config.yaml
hidden_act: "gelu"
norm: "layernorm"
lr_mult_o: 1.67
lr_head: 0.00436
Each number is 128 + 32 x the weight over its row's rms, rounded and kept within 0 to 255. Layers, rows and columns count from 0. The size above them is the row's rms in percent of the matrix's.

# layer 8 MLP up, 1024x256, rms 0.127, rows 364-390, columns 128-255
size [101 101 104  97  94 104 100  98 102  96  99 101 103 110 106  99  98 101  99  94 101  96  96  97 101  92 117]
[[185 192 122  82  83 143  26 131  93 114 138 182 155 105 105 110 140 107 140 159 123 163 135  89  96 147 152 101 139 148 133 146  63 107 148  67 163 151 142 148 157 157 142 142 109 115 198 153 116 109 111 192 150 136 127 115 113 107 118 124 125  99  92 157 154  42 105 111  52 199 164 149 127 129  86 110  83 141 129 151 110 149 144 122 165 110 142 159  66 143 185 151 137  85 124 120 145 116 107 126  81 130  80 172 124 170  92 197  94 128 161 122 103 130 127 158 147 119 147 124 110 156 129 125  87 123 105 163]
 [ 94 156  72 125 125 147 124  80 156 101  87 164 168 135 131 130  74 124 167 102 148 121 171 104 129 155 138 113 133 129 124 150 169 159 180 107  72 149 156 123  93  92 137 132 124 134  96 143 138  96 130 121 143 155 118  74 106 121 125 105 125 109 125 126  81 120  97 105  96 121 116 151 146 119 102 127  89  92 153 109 147 188 124  72 110 112 131 163 158 165 132 162 123 178  89 129 106 115 126 128 126  92 122 155  93  40 102 144 142 155 161 189 106 160  88 120 131 127 158  83 158 122  94 129 120 190  58 108]
 [169  94 116 146 139 173 131  82  55  84 155  92 122 174  74 130  77 131  98 188 146 156 129 127 151  90 133 137  84 133 127 149 119 119  65 140 139 147 130 129  96  85 156 145 155 118 121 105 150 157 126 108 120 101  99 133 138  86 102 156 110 145 104 117 154 131 166 141 147 152 145  80  79 133 169 123 135 133 150  93 120 144 180 122 143  98 100 175 124 104 137 168 148 128 151 150 122 204 140 104 198 204 151 177 141 114  81 116  45 116  92 168  98 142  59 201 131 122 164 106 155 109  92 115  90 138  93  88]
 [128 163 151 158  93 149 158 119 121  57 153 132 167 108 108 132 101 160 155 112  97 175 143 127 152 163 169 157 113 152 125 152 129 156 125 112 113 132 121 107 153  95 133 131 123 205 108 157 144 149 104 127 127  94  67 120 130  87 169 141 136 109 163  97  57 142 140 102  95  93 151 107 107 124  29 149 109 153  87  98  98 118 148 142 156  62 160  88 151  94 144  79 108 138 154 113 119 134 116  91 191  91 151 108 102 151 102 115 114 166  76 114  89 255 140 121 112  95 138  89 149 144 148 141  78 133 124  95]
 [155 139 149 149 194 189 133 143 121 171 143 114  65 144 135 138  95 143 168 134 120 157  93  67 163 103 127 102 125 149  77 112 132 155 130 124 100 118 180  88 116 122 135  66 166 144 156 138 161 110 105 121  53 127 162 101 108 110 138 165 143 151 110 117 154 152 101  99 143  92 169  92 100 186 159 122 146  80 129 153  95 139 135 105 180 138 146 124  45 111 113 156 170 126  68  75 126 133  96 134 156  83  75 125 151 113 136 151 134 132 118 165 132 200 117 127 198 127 158 191 183  86 137 121 130 118 144 161]
 [145 169 120 154  68 141 149 103 179 114  92  84 182 165 122 140  81 135 124 191 161 129 145 142 131  82 105 128 165 150 172 133 119 109 168  74 151 120 127 126 167 136 154 151  62 163 179  74 148 166 144  78 141 174 121 133 133 102 123 129 135 137 168 143 140 113 136  84 157  99 155 135 121 158 157 140 147 162 122 124 117 141 178 150 138 138  61  85 130  87 181 163 115 128 128 121 147 123  81  59 101 115 174  97 109 128 113 164 128 117  85 196  77 159  44 175 128 135 159 114 133  44 179 142 149 146 130  89]
 [130 175 135 106 118 118 148  91 114 121  94 131  82 159 166  77  88  99 136 186 150  77  98 111 168  83 183 116 169 132 106 150 122 116 152  56 125  92 104 132 156 116 132 141  86  99 119 116 132  76  96 125  82 143 146 101 154  50 128 101 193 117 139 153  94 153 118 193 117 104 115 116 132 123 110 102 102 126 150 103 153 142 107  97 112  76 155 158 219 172  99 195 187 110 106 117 177 125 127 112 193 194 119 167 173 150  67 117 113 117 141  96 148 183 139 178 138 130 134 123 113 141 171 112 110 123 107 137]
 [ 89 178 149 135 119 127  70 138  90 195 130 142  78 140 105 120 139  95 117 146 104 153 121 112 111  99 128  94 132 105 108  86 153 161 114  63  94  99 110 166  84 125 155  90 131 147 129 100 141 157  67 157 101 160 108  79  71 152  69  93 123 104 157 163 153  50 131 153 127 170 133 128 107 100  97 106 122 171 156 146 132 187 100 149 149 155 129 147 157 162 150 181 147 130 128 141 153 128 135 143 158  92 124 174  37 137  92  64  74 128 108  99 136 119  81 173 141 168 143 112 169 124 165  92 108 148 105 116]
 [ 69 202 189 147  57 181 112  83 114 184 133 156 114  82 143 140 158 166 197 136  59 106 156 119 139 148 174 108  92 165  66 159 154 151 130  76 145 114  98 127  84 137 165 119 140  91 175  80 115 114 213 133 179 205 104 113 108 145 150 107  97  79 204 156  78 107 187  85 206 148 152 154 108 146 137 161 155 119 140 108 136 152 111 132  90 126 101 114 113  77 109 148  65 145 169 108 165 133 128  63 147  82 110 120 145 109  79 114 111 147 136  87 147 107 111 125 154 141 111  77 138 115 123 125 145 117  85 147]
 [121 159 138  63  95 100 169 117  77 115  53 116 135  90 151 105 129 128  88 167  92 154 119 141 158 157 163 148 112 142  81 124 155 167 121 106  89  94 150 195 135 148 145 138 148 120  53 127  80 185 106 159 146 186  94  78 106 131  74 165 119 143 167 142 132 113 167 204 140 156  97  71 115 114 114 147 186 112 141 178 126 131 118 116  99 135 134 143 166 128 118 169  93 150 129 126 142 150 133  90 126 104  90 108 177 114  76 142  78 123 142  71  98 123 128 136 132 135 154 130 159 158 153 107  90 134 110  49]
 [107  66 149 173 171 143 134 136 179  96 113  97 103 157 144 114 107 157 222 134 164 143 105 122 145 113 116 106 123 112 134 127 146 134 120 130 119 120 133 207 136  77 147 120 151 184 122 134 141 139  80 139  85 155  90 132  66 108 125 140 118 131  62 184 132 176 119 169 148 124 140 113 152  63 103 125 160  66 107 137 146 200 166 137 166 165 115 131 127 146 138  98 134 151 140  86 112  60 203 110 135 143 107 141 178  93  92 132 112  86  86 124  91 144 111 111 162 123 119 100 136  88 121 129 163 140  95  91]
 [122 168 172 141 165 143  96  62 124 142 148 131  66 174 134 103 103 188 109 141  66 123 119  78 156 136 159 124 134 137 110 140 127 119 151  94 163 114 129 170 176 101 131 124  93 120 162  96  99  57 146 121  85 128 132  96 162 169 133 111 170 102  93 138 136 126 208 112  75 171 137 179  64 118 106 135 157 112 156 156  67 118 119 124 158 129 135  75 107 175 144 174  87 161 114 171 104  93 130 103 109 191 143 165 129 112 113 173  90 149 102 132 171 138 116 164  83 125 166 173 142 101 123 117 114 114 161 156]
 [175 170  71 109 108 178 127 125  74 167 148 166 152 120 107 139 164 114 132 121 159 121 123 116 174  85 175 125 168 160 117 145 142 137 168 116  47 157 135 100 156 110 143 101 133 122 210 158 116 122 120 168 127 185 127 176  69 131  95  93  92  30 137 140 102  78 145  83 100 166 113 114  66 166 142 113 134 133  98 152 153 156 157 120  86 123 100 118 169 152  64  95  82 170  96 148 182 106  93 131 150 107 123 168 139 153  87 141 129 127  97 161 117  90  95 194  95  42 157  60 171 126 161  76  91 115 131 109]
 [118 180 108 156 151 120  67  67 128 155 148 111  96 130 113 163 171 204 114 134 126 200 151  94 118 103 123 100 106 164 135  88 123  99  71 135 154  60 145 175 120  94 109 104 100 122 107 101  78 107 150 105 122 135 133 100 142 119 175 104 134 141 160 158 108 136 131 109 144  74  96  93  62 134 123 206 160  98 131 130 172 151 160 132 123 104 122 137 135 164 101 163  91 126 171 114 134 120 130 122 176 126 126 144 182  94 136 165 128 187  53 168 105 167 113 114 103 106 109 145 142 143 157 139  74 158 101 121]
 [128 187 124  76 158 185 120 147  69 148  90 159 124 122  91 188 134 154 141 129  88 141  97  97 138 192 156 109 119 132 128 144 111  90 117 192  76 133 108 135 106 117 134  97 144 110 145  84 161 130  71 124 159 130  74  52 130 119 143  70 102 127 145 156 158 189  92 155 141 162 140 125 102 123 164 187 144 124 144 130  78 127 199 141  72 141 109 179  82 106 112 181  82 130 138 109 170 208  77  65 120 138  95  99 189 137  63 150  90 141  97 134 110 222 144 174 110  70 136 158 149 100  99 123 117 140  88 130]
 [118 163 141 121 158 109  88  95 128  95 108  89 141 109 114 112  52 124 152 103 148 134 125 135 120 136 160 187 122  93 102 156 154 143  46 162 145 101 130 106 151  82 165 130 118 152 125 131  74  95 183  86 121 102 161 196 103 103 183 108 104 146 165 111 144 120  81 124 134  83 100  91 131  80  80 186 122 141 109 107  82 167 124  91 144 146 116 129 154  84 121 191 171 138 152  88 123 178 159 113 147 119 120 155 153 109 112  82 143  97 147 174  59 126 135 134 128 102 114 131 166 150 182 132 128 108  90 169]
 [123 109 124  91 127 137 131 116  78 178  44 121 112 116 172 154 106 139 118 128  91 117 157 107 103 158  98 155 150 179 129 185 100 149 115 116 130 138  91 140 161 152 154 100 113 105 180  78 174 158 168 132  80 166 107 127 128  99 112 176 131  99 113 135  55 160 162 129 170 127 136 126  99 176 156 100 165  57 120 103 151 119 101 172 123 134 138 124 107 110  66 118 126 118 207 126 148 100 124 110 119 141  97 135 140 182  58 117  52 117 129 138 243 181  87 113 108  85 137  84 163 148 167 149  88 124 131 154]
 [135 153 122 154 151 107 167  95 144  83 169 143 126 149 157 120  81 115 116 175 128 111 117 102 138 147 191 101  98 125 116 122 122 122 145  79 128 151 137  97 186 220 178 125 101 160 164 129 108 160 134 135 160 130 126 121  94 130 190 106  97 199  80 169  89 155 102 104 152 120  79  98 112 112 117 126 158 144 125 148 135 103 147  84 155 112 102  44 158 144 150 183 194 134  58  49 125 132  96 102 118 132 127 118 116 144 150  45 101 126 144 174 121 159 122 147 150 124  84 172 173 143 148 162 147 143 172 144]
 [136 131 106 150 138 107 107 113 113 153  89  70 142 168 145 119  62 113  36  91  81 148 160 108 135 143  94 133 166 122 148 117  67 130  87 106 116 107 104 174 158  86 119 115 172 168 160 130  93  75 127 111 137 144 147  70 155 107 140 104 171 177 120 127 126 137 115 190 135 142  76 135   7 133 136 128 113 194 131 129 158 152 112 163 130 101 124 156 133 163 138 179 119 164 161 149 141 118 165 156 116 165  98 182 139  87  89 163 123  78 120 160 144 128 138  94 128  88 126 152 146  86  82 148 120  77  99 163]
 [146 101 184  60 146  99 182 135 168 143 106 115 129 113 121 122 139  96 130 194 110 164 111 123 107  97 103 135 120 155 198 178 132 151 133 154  95 155 159 154 113 134 135 133 143 201  76 152 114 184 132 127 182 142 113  93 154 117 142  72 119 103 107 133 111  82 160 131 170 104  94 123 125 121 166  96 171 106 137 121  88 167 128 204  83 166 161 110  75 211 104 161 154 101 185 144 134 190 146 108 130 128 128 133 159 130 111 145 147 108  93 163 107 127 123 125 134 135 138 100 165 152  80 179 116  95  96 137]
 [129 119 116 100 161 140 211 133  88 131 136 155  62 100 115 130 133  96 152 145 128 140  99 123 139 123 134  84 132  93 144 125 134  96 143 139 135 156 161 100 138 190 145 127 113  85 155 107 137 175  93 132 151 160  99 162 167 156 180 139 123 163 148  97 151 161 137  80  74 139 117 123 169 129 142 157 154 109  76 118 117 151 158 113  97 122 129 142 129 166  62 174 144  93 133 116 115 109  97 129 172 152  39 150 139 147 128 140  67 195 102 129  55 174 102 145  82 104 193  97 140 142 144 126 144 137 131 144]
 [101 170 154 117 117 117 133 169 164 118 114  92  69  94 131  95 148 110 149 220 152 163 122 157 166 118 143  99 106 168 120 180 113 105 104  81 152  99 148 167 121 114 134 167 132  68 114  89 125 100  94 145 145 141 119 115 129 110 139 117 123 123  84 113 103 138 110 109 131 106 120  59 139 251 113 121 123 116 123 147  89  90  88 122  86 103 107 201 152 156  83 128 159 136 108 141 128 141 150 137 119 129 147 146 131  74 137 169 176 115 143  78 163 148 104 159 113  81 138 118 223 127 101 164 147 134 168 119]
 [ 90 102 148  46  95 131 146 160 152 130 157 118 191  94 117 113 129 123 102 138 121  75 127 141 122 148 126 127 113 104 146 180 187  85 148 138 161 114 184 144 119 128 129  94 150 160  95 120 100 133 139  95 128 134  70 149 202 149  97 138 180  84 132 140  79  87 137 133 121  94 157 146 109  88 101 159 180 113 159 147 104 136 154 160 133 126 107  79  90 138 157 197 154 143 116 171 131 101 174 119 103 129 103 166 117 112 132 153 163 154 115 104 153 148 113 158 164 115 129 101 159  98 138  59  98 130 145  55]
 [133 215 119 131 134 155 128 175 136 119  90 182 124  73  73 157 162 140 116 103 114 119  99  95 126 126  93 149 185 166 152  79 104 187  87 151 108 120 124 140  69 170 159  69 172 136 178 112 147 124 146 129 107 158  90 116 128  98 105  89 102 137 130 166 170  85 150  83 138 140 132 143 111 166 118 126 126 227 107  95 162 175 138 113 129 145 137 119 124 164 117 143  67  91 159 178 147 166 128 120 152 117 138 164  96 127  93 158 102 136  55 171  94 118 148 132  86 139 163 113 110 131 140 119 118 127 106 134]
 [ 46 135 186  84 143 168 145 115 155 162 145  97 125  78 114 124 169 125 115 168 181 123 132  94 131 111 168 139  62 106 158 206 114 100 168 175 187 150 136  85 118 114 136 118 128 118 109 136 137 112  50 133 174 140 128  81 169 111  99  92  80 101  75 130  40 163 166 156 145 169 129 116 135 121  70 108 137 101 128 158 104 149 127 168  85  98 167 106 154 148 104 181 172  76 162 149 131 123 152 146  83 120 165 124 160 135 135 124 104  87 138 149 135 116  98 148 120 134 174 157 175 182 169 125  87 114 113 157]
 [177 101 138  92 178 140 169 160  96 152  82 125  61 116 102 107  99 126 121  98  78 123 207  96 173 165 103 166 137 120  87 107 146 139  60  93 122 145 158 145 107  91 134 114 132  79 135 134  83  96  94 123  85 179 154 169 111 149 117 123 156 151  76 113 128  93  57 167 103 160  93 108 110 165 167 189 167 109 201 144 132 158 164 147 156 147 141 160 123 105 157 149 195 120  94 153 187  43  84 140  62 177 132 175 110 123 105 155 150 162 117 163 123 165 139 128 178  97 138 127 145 104 105  89 119 171 129  74]
 [223 131 136 171 115 194 154 179  83 114 181 158 139 142 101 126 168 161 105  92 132 120 163 108  72 155 109 114 149 151 147 184 129 144 111 125  81  92 117 169 134 124  83 126 146 164 139 111 121 138 183  96 114  91 134 144  89 179 115 115  76 101 142  94 135 177 177 136 119 147 160  79 113 123  70 179 131  65 152 167 171 147 194 102  63 116 121 165 120 112 107 139 134 147 124 136 151 161 138  75 144 140 142 154 155 133  99 156 104  85 129 122 151 142  51 136 131  87 143  93 121 148 142  75  32 159 101 123]]
# layer 8 MLP down (transposed), 1024x256, rms 0.127, rows 364-390, columns 128-255
size [100  96 106  96  92 105 102  97 101  95 101  99 102 119 119 104  99 101  93  87  97  94  94  94  98  86 142]
[[ 76 129 137 105 104 156 185 124  93 181 108 130  93 156 102 132 114 111  94 111 132 111 136  96 120 150 189 170 113 111 133 152 127 115 144 141 115 146 147 113  92 205 141 199 144 140 111  78 100 121 138 129 150  96 170 102 158  80 130 140 115 123 157 116 112  84  97 107 152 114 131 136 138 148 141 161  95 106  73 106 156 124 120  98  96 191 122 118 196 111 145  97 141 154  86  91 146 150 127  93 132 137 112 140  68 113 134 137 153 172 139 100 146 137  71 104 136 103 130 163 125 124  39 120 116 133 124 146]
 [146  88 134 129 161 159 186 128  67 109  56  76 139  97 100 121 116 113 106 200 154 113 146 119 139 161 132  96 136 142 132 113 142 122  85 216 157 131 151 156 131 147 155 135 128  90 106  81 155 107 131 100 140 118 110 110 196 109 150  94 128 140 158 210 153 100 154 122 123  97 103  79 162 169 112 117 109 149 157  98  86 125 153 212 119 150  76 109  52 153 132 111  97 111 106 126 162 107 164 149 122 144 171 111 122  91 132  91 135 104 169  66 181 138 152 164  91 126  78 161 100 123  87 148 174  84 206 115]
 [132 100 134 113 137 158 119 148  79 157  79  94 107 130  75 137 138 111 105 156 165 176 135 114 158 133  94 110 128 127 144 109  79 125 103 132 108  98 168 135 101 130 203 173 120 164 183 111 114 138 104 213 158  65 153 131 144 147 109 137  97 107 128 109  88 160 123 125 131 150 117 131 128 203 161 123  70 121  95 127 125  74  88 151 156  90 128 137 179  83  97  98  72 108 184 124 179 147 107  69 173 121 156 146 100 161 193 181 113 147 115 115 150 107 157 155 116 103 121 148 143 205 124 156  25 125 137 137]
 [190 120 131 107  95  69 142  99 159 116 145 189  96 115 184 104 113 109 122 127 139 137 113 123  93 125 166 101  91  71 148 127 123 106  88 125 141 154 143 158  93  32 217 141  99 135 115 181 155  86 101  79 160 170 159 125 152  84 181 101 123 121  65  98 146  98 124 147 148 168 164 162 155 145  97 164 125 142 202  86 107 134  93 114  76 129  77 125 149 176 118 138 162 184 124 160 133 136 124 148 100 178 146 112 138 129 168 160 134 133 128  47 116 112 147 137 146 158 111 154 127 168 129  97 129 104 156 151]
 [ 73 154  80 141 128 128  88 138 170 127 173  59 157 114 159  58 181 111 151 115 192 135 184 117  74 156 185  72 163 106 127  95 218 132 115 137 143 151 114 137 176 129  42 178 102 155 172 113 128 139  90 151 155 114 133 102 107 136 150 146 127  89 130 180  54 101 124 131  87 128 138 126 144 126  80 123 148 193 132  96 146  88 128  77  87 122 137 134 150 131 110  96 112 188 179  93 116 174 220  97 111 123 112 153 110 115  50 104 104 143 149 157 122 146 161 151 103 142 126  57  87 170  77  78 144 148 145 106]
 [148 126 133 124 113 125 128 117 135 169 127 146  64  82 114 181 126  95 151 122 160 146 190 100  66 165 118 139  78 123 117 108 147 101 175  94 149  84 154  86 109 191 119 136  76 128 151 160 160  83 131  89 130  52 138 131 126 150 121 113  95 117 109 180 133  78 153 105 120  52 140 124  88 124 152 175 167 171 134  82 169 126 162 153  65  89 105  88  80 197 172  96 150 144  85  90  88 150 132 120 146 120 143 169 150  93 197 105  81 180 107 113 113 113 150 155 126 127 183  91 126 122 120 151 173 123 106  91]
 [ 83 204 172 160 103 153  81 180 142 167 113  92 176  99 141  80 119 176 144 114 124 172  89 129 151 163 167 112 105 119 133 103 141  79 130 110 126 122 200 155 106 151  99 143 131 100 144  97 175 156 117 149 156 125  92 102  75 141  75 118  82 128 112 152 180 108 153 126 119 125 151 147 176 130 122 174 122  67 105 125 144  95 126 101 133 108 134 165  78 138 153 142 134 105 124 187  76 161 145 148 147  97 110  98  57 134 161 166 187 127 139 137 122 129  29 124 178 126 113 180 103 128 111 141 150 140 150 114]
 [160 124 128 134 137 130 156  91 119 150 134 144 156 123  90 147 107 120 128 134 180 135 141 123 156  96 176 180  83  85  97 143  84 150 176 141 132 176 114 157 157 139 146 155 150 135 132 133 124  83 113 125 136 128 152 142 177 107 137 149 153 161 122  90 135 153 118 127 135 179  82 137 153 101 174 180 111 129  78 146 114 138 147  86 159 146 135  99 147 110 114 132  57 121 152  95 174  92 137 100 129 110  47 158 169 103 143 195 181 153 173 120 159 121 146  74  86 123  98 191 160 116 124 143 100 121 135  99]
 [181 137 107 152  97 106  84 144 130  80 121 119 112 115 117 119 107 142 105 156 133 173  61  91 129 114 154 153 103 131 165 107 127 188 149 127 129  92 143 173 156 136 112 100 148 128 121 126 105 111 128 158 157 189 120 142 126 130  84 116 129 204 114 144 188 122 109 122  76 207  89  77  82 135 129  70 122 117 182 109 137 151 171 129 107 136 109 115 142 151  45 124 130 112 148 134 111 173 152 114  84 176 125 175  89  82 167 141 114 134 140 137 106 110  95 140  86 199 142  99 133 146 112 109 107 145 192 107]
 [143 167 134 204 184 192  85 129 156 155 187 120 169 114 143 135 175 133 157 105 159 111 122  65 120 129 148 116 145 186 191 165 133 141 159 148 166 128 146 118 168  71 141 127 121 112 162  84 133 103  74 196 132 150 151 157  82 125 151 135 202 101 135 101  78 138  61 115 177 125 147 121 147 148 136  87  75 105 149  74 147 117  78 122  92 140 132 141 109 136 154 110 143 140 141 166 102 137 137 121 117 128  94 180 114 100 142 152 141 111 137 138  62  60 116  76 159 122 149 160 136  62 117 120 128 112 151 151]
 [156 174 149 134  87 166  79 114 107 157  82 125 145  98  89 153 112 177  86  84 152 125  77 108 139 130  78  78 146 151 105 162 195 163 183 141 114 126 116  79  54 156 170 140  99 138 157 215 128 148 148 150 140 109 119 128 151 113 104 139 128 145  69 115 105 113 137  94  80 115 113 174 195 136 119 155 135 129 145  92 106 110 144 146 138 138 127  95 139 176  85 185 158 114 139 129  90 177  45  64 157 106 131 174 157 124 177 154 149 163 120 134 160 122 117 160  92 132 148  79  80 103 109 100 126 137 198 144]
 [146  49 123 147  94 129  95 173 165 117 152 125  88  72  81 148  69 140 146 116 190 143 136 125 123 165 113 141 138 107 123 200 171 107 166 121 122 133 150 104 108 109  71  50 133 135  67 161  95 117 136 188 135 134  94 172  98 118 133 137 125 114 136  43 111 129  71 145 102 153 155  56 102  96 116 156 115 119 143 127 141 137 139  94 134 117 155 172 156 134 131 111  97 102 121 141 152 114 123 157 136  46 141  78 168 114 126 111 122 109 152 169  65 140 139 130 175 116 103 139 173 119 147 161 123 131  60 144]
 [134 135 106 124 148  95 105 155 112 132 144 116 135 107 146  83 156  90  62 206 144 101 152 168 122 180 138 138 134 183  97 124  81 123  97 133 119 137  79 155  44 153 108 134 103 167  84 109  98 124 127 165  89 122 137 105 162 172 148 134 130 164 175 178 141 181  54 147 158 115 112 130  85 115 121 119 151 174 142 115 139 170 105 125 173 112 193 112  97 130  85 119 163 105 129 168  90 111 143 217 139  82 113  99 105 150 147 139  91 231  97 133 133 126 133 157  88 133 111 155 136  69 172 112 112 118 112  88]
 [ 79 117 130 118  90 133 117 135 154  72 127 132  95 100 135 132 134 128 166 138 154 160 184  72  97 106 123 147 132  53 111 108 166 143 143 124 152 145  73 110 195 166 255 139 120 163 182 150 101 207  95 144 140 136  90 120 107 118  86 155 137 166 175 137 144 105 122 141 135  78 154 164 181  74 107 141 111 174 107  83 155  77 101 115 113 126 146 148 117 103 152  75 111 152 155 142  97  98 135 119  90 181 160 132  97 114 108  64 119 131  81  94  44 101 172 112 166  60  87 138 162 167 121 132 142 127 133 138]
 [ 96 107 122 131 126 106 152 107 144 149  74 145 124 143 123 136 104 167 145 138 106  99 142 140 133  97  97 178 164 130  99 142 134 169 155  84 133 120 160 158 136 153 255 171 135 148 100 129  98 141 104 122 149 140  83 144 178 208  98 118 134 176  90 172 114 120 196 127 108 138 119 112 146 134 173 101 109 166 141 117 157 112 150 185 124 167 127  90 124  87 157 130 125 149 177 104 117 112 144 125 121 111 172 102 106 136 155 132 106 123  82 142 196 122 133 102 135 111  90 133 114 144 167 103 135 120 121 156]
 [172 100 208 111 144 121  88 127 161 193 166 150 113 120 176 125 142 163  84  92 116 173  45 147 198 197 137  98 129 170 138 165 106 169 143 117 143 192 104 134  85 112 111 154 127 127 115 134 205  79 113  76 130 154 120  87 147 140 116  87 111 153 167 113 102 119 130 123 136 186 147 128 163 165 192 139 153 152 153 120  96 154 129 144 146 176  89 149 122 184 116 128 100 171 119 135 149 123  87 112  63 127 139 139 102  85 101 147  80 181 171  68 132 142  74 133 127  95 220  78 100 114 112 114  98 122  97 130]
 [158 104 113 144 111  88 139 158 127 154 123 130  75  78 122 147 124 147 140 140 161 139 152 145 114 116 124 166 143 159 131 157 121 119 165 163 120  99 162  54 118 158  52 117 139  95 130  81 137 138 164  93 166 172 131 103  88 164 139 104  75 137 166 161 134 154 169  93  97  77  93  75 145 144 122 111  92 136 151 152 175 122  90 130 111 145  63 123 107 115  87 142  61  58 162  85 109 123 149 185  96  92 135  79 120  87 154 129 117 111  52  89  98  74 126 206  53 133 151 181 176 177 107 121 168 128 162  93]
 [121 107 148 105 155 124 118 109 138  92 165 138  84  94 140 141 111 119 134 134  86  72 142 132 132 147 145 139 178 166 107 107 165 139 145 142  92  94 115 120  50 103 124 163 116 151  72 152  92 117 124 114 140 122 198 183 167 180 163 157  67 151 153  80 154  91 104 101  58 150 162  98  83 149 136 127 104  54 107 109 167 150 111 169  51 137 191 186 113 146 127  67 141 128 143 169 110 116  93 114  89 109  99 126 121 187  79 150 137 180 120 129 129 131 168  75  96 156 185 115  83 150 167 131 109 140 109 166]
 [145 151 128  63 155 137 131 102 135 125 123 138  69 161  99  98 146 129 131 159 143  91 184 157 132 155  87 133  51 139 106 129 129 140 163 153 165 126 147  73 111 112  95 154 171 106 185 124 101  96 147 146 120 161 142 130 108 144 143 137 135 106 111 134 112 110 132 119  85 141 163  44 110 129 118  75 153 150 156 186 126 103 114  71 157 122 102 133 111 131 103 142 156  53 126  28  90 172 136 195  85 117 151  62 202 169  86 130 118 152 191  87 107 104 126 156  78 147 112 123 128 129 151 165 129  98 138 123]
 [106 213 130 134 126  94 105 122 126 116 144 140  86 142 159 153 119 200 151 111 142 109 138 183 163 140  85 138 111  93  38 147 133 136 123  94 149  95 114 102 145  86  31 138  84  69 168 170 110 110 139 202 119 126 139 168 152 100  92 139 132 162 138 115 146 141 114 147 121 140 190  78 109 138 134 155 107 150  92 180 174 100 146  93 207  83 134 167 138  80 119 127  73  89 102 148 147  82  63 210  96 132 124 141 148 131 123 106  73 164 166  61  89 138  75 147  96 120 107 136 135  90 149 118 138 106 136 162]
 [141 156 116  87 120  91  98 104 183 151 102 136 158 146 106 147  93 135 128 141 101 114 201 138 110 146 113 143 104 149 105 184 104  80 140  87  80 140  56 106  91 125 100 132 141 177 139 127 119  95 140 134 133  78 125 137  57  92 140  93 125 140 147 114 132 108 171  74  91 118  83 123 110 178 186 171 129 165 112 176 130  80 144 162 139 179  59 196 177 145 106 107 150 205 128 117 174 129 159 119 119 121 170 170 108  56 121 158 127 102 137 144 142 184 113  84 155 143 128 149 141 138  74 156 138 171  60 191]
 [112 151  97  73  87 104  85  98 113 134 148  56 111 142  82 159  93 108  85 100 163 118 121 209 134 104 127 161 130  64 146 192 122 164 117 170 161  90 189 129 127  97   0 132 101  98 121 118 109  91 158 145 149 112  82 172 139 124 126 105 127 139 139 132 110 136 144 122  74 100 109 152 124  91 135 133 151 121 125 107 161  47 178 158 134 108 122 126 122 135 143 132 106 117 162 113 163 103 114 205 117  73 119  55 137 131 112  96  96 174 159 147 106 110 177  74 133 102 138 162 157 169 125 148 130 157  99  63]
 [193 166  84 142 122 129  69 140  71  45 130 165  68 109 115 144 128 147 167 103  99 159 168 154 169  93  92 114 158 124  74  96 183 174 126 124 152 148 130 164 137 122  60 133 154 139 142 127  91  88 130 138 109 153 160 145  42 123 111 157 134 155 134 149 151 167 146  92 146 148 175 118  76 135 170 127 108 113 129 124  87 127  86 132 110 105 185 155 191 119 117 139 107 164  96 115 143 128 108 149 109 134 173 117 138  76  97 129 102 148 168 150  95  88 132  98 110 135 143 152 112 139 107 172 136  98 149 167]
 [203  59 188 117 127 125 110  81 173  90 134  71 151 139 133  96  73 106  93 141 213 124  94 169 144 164 164 110 102  85 126 211 203 102 148 188 165 151 130 143 216 131 172  84 155 164 141 144  99 146 111  90 123 145 101 132 130 148 116 107  45 121 125 125  90 156  77 162 132 134 154 103 166 150 102 107 220 121 163 195 118 105 195 167 117  99 131 112 105 114 181 148 141 109 123 150 107 116 125 114  92 155 134 133 109 127 167 113 138 129 153  83 114 151 110 141 155 108  97 129 182 138  75 115 123 120 111  95]
 [207 119 160  87 156 139 123 178 118 139 136 130 133 161 141 122 124  90 121 124 110 138 115 123 150  92 127 116 146 171 155 116 136 142  55  85  81  59  89 158 108 155  91  89 191  86 179 136 156 163  89 132  79  90 131 115 178 147 122 149 108 161 150 149 117  48 107 108 126  98 103 175 148 161 143 125 124  93 151 141 128 150 153 114 135 116 105 117 146 140 145  93 141 113  67 117 134 144  64 139 137  76 138 131  58 128 109 160 162 105  87 159  98  81 130  83 108  89 158 120 117  52 100 145 204 125 103 106]
 [110 169  97 108  88 187  97 135 190 105 104 132 152 147 114 145 164 170  91  93 175 108 134 168 148 116 142 103 126 163 172 164 135 162 123 167 117  86 100  81 121  92 111 126  90 108 107 122 171 209  76 143 115 104 160 156 132 118 124 176  87 125 123 152 131 153 156 103 126 114 155 124 133 150 139 125 116 138  70 151 105  66  79 110  85  90 155 149 138 199 105 141 165 120 152 117 130 167 159 105 174 106 107  88 122 152  83 140 126  85  76  85  66  97 129 145 118  78 181 119 166 120 130 185  95 137 110 145]
 [ 98 140 119 116 134  99 120 124 137 153 126 135 112 130 150 123 129 130 128 139 108 104 114 107  94 122  96 142 143  99 163 133 145 139 136 125 128 134 123 126 101 113 255 147 119 124 122 155 110 114 133 119 102 164 165 108 147 119 115 104 130 154 150 112 179 105 147 127 138 130 116 168 110 136 128  93 105 148 108 135 126  94 113 142 125 127 112 127 137 126 143 101  98 108 140 129 149 127 129 140 112 119 121 100 129 102 161 127 146 133 137 113 121 135 153 115 109  93 119 161 134 130 127 136 157 113 147 127]]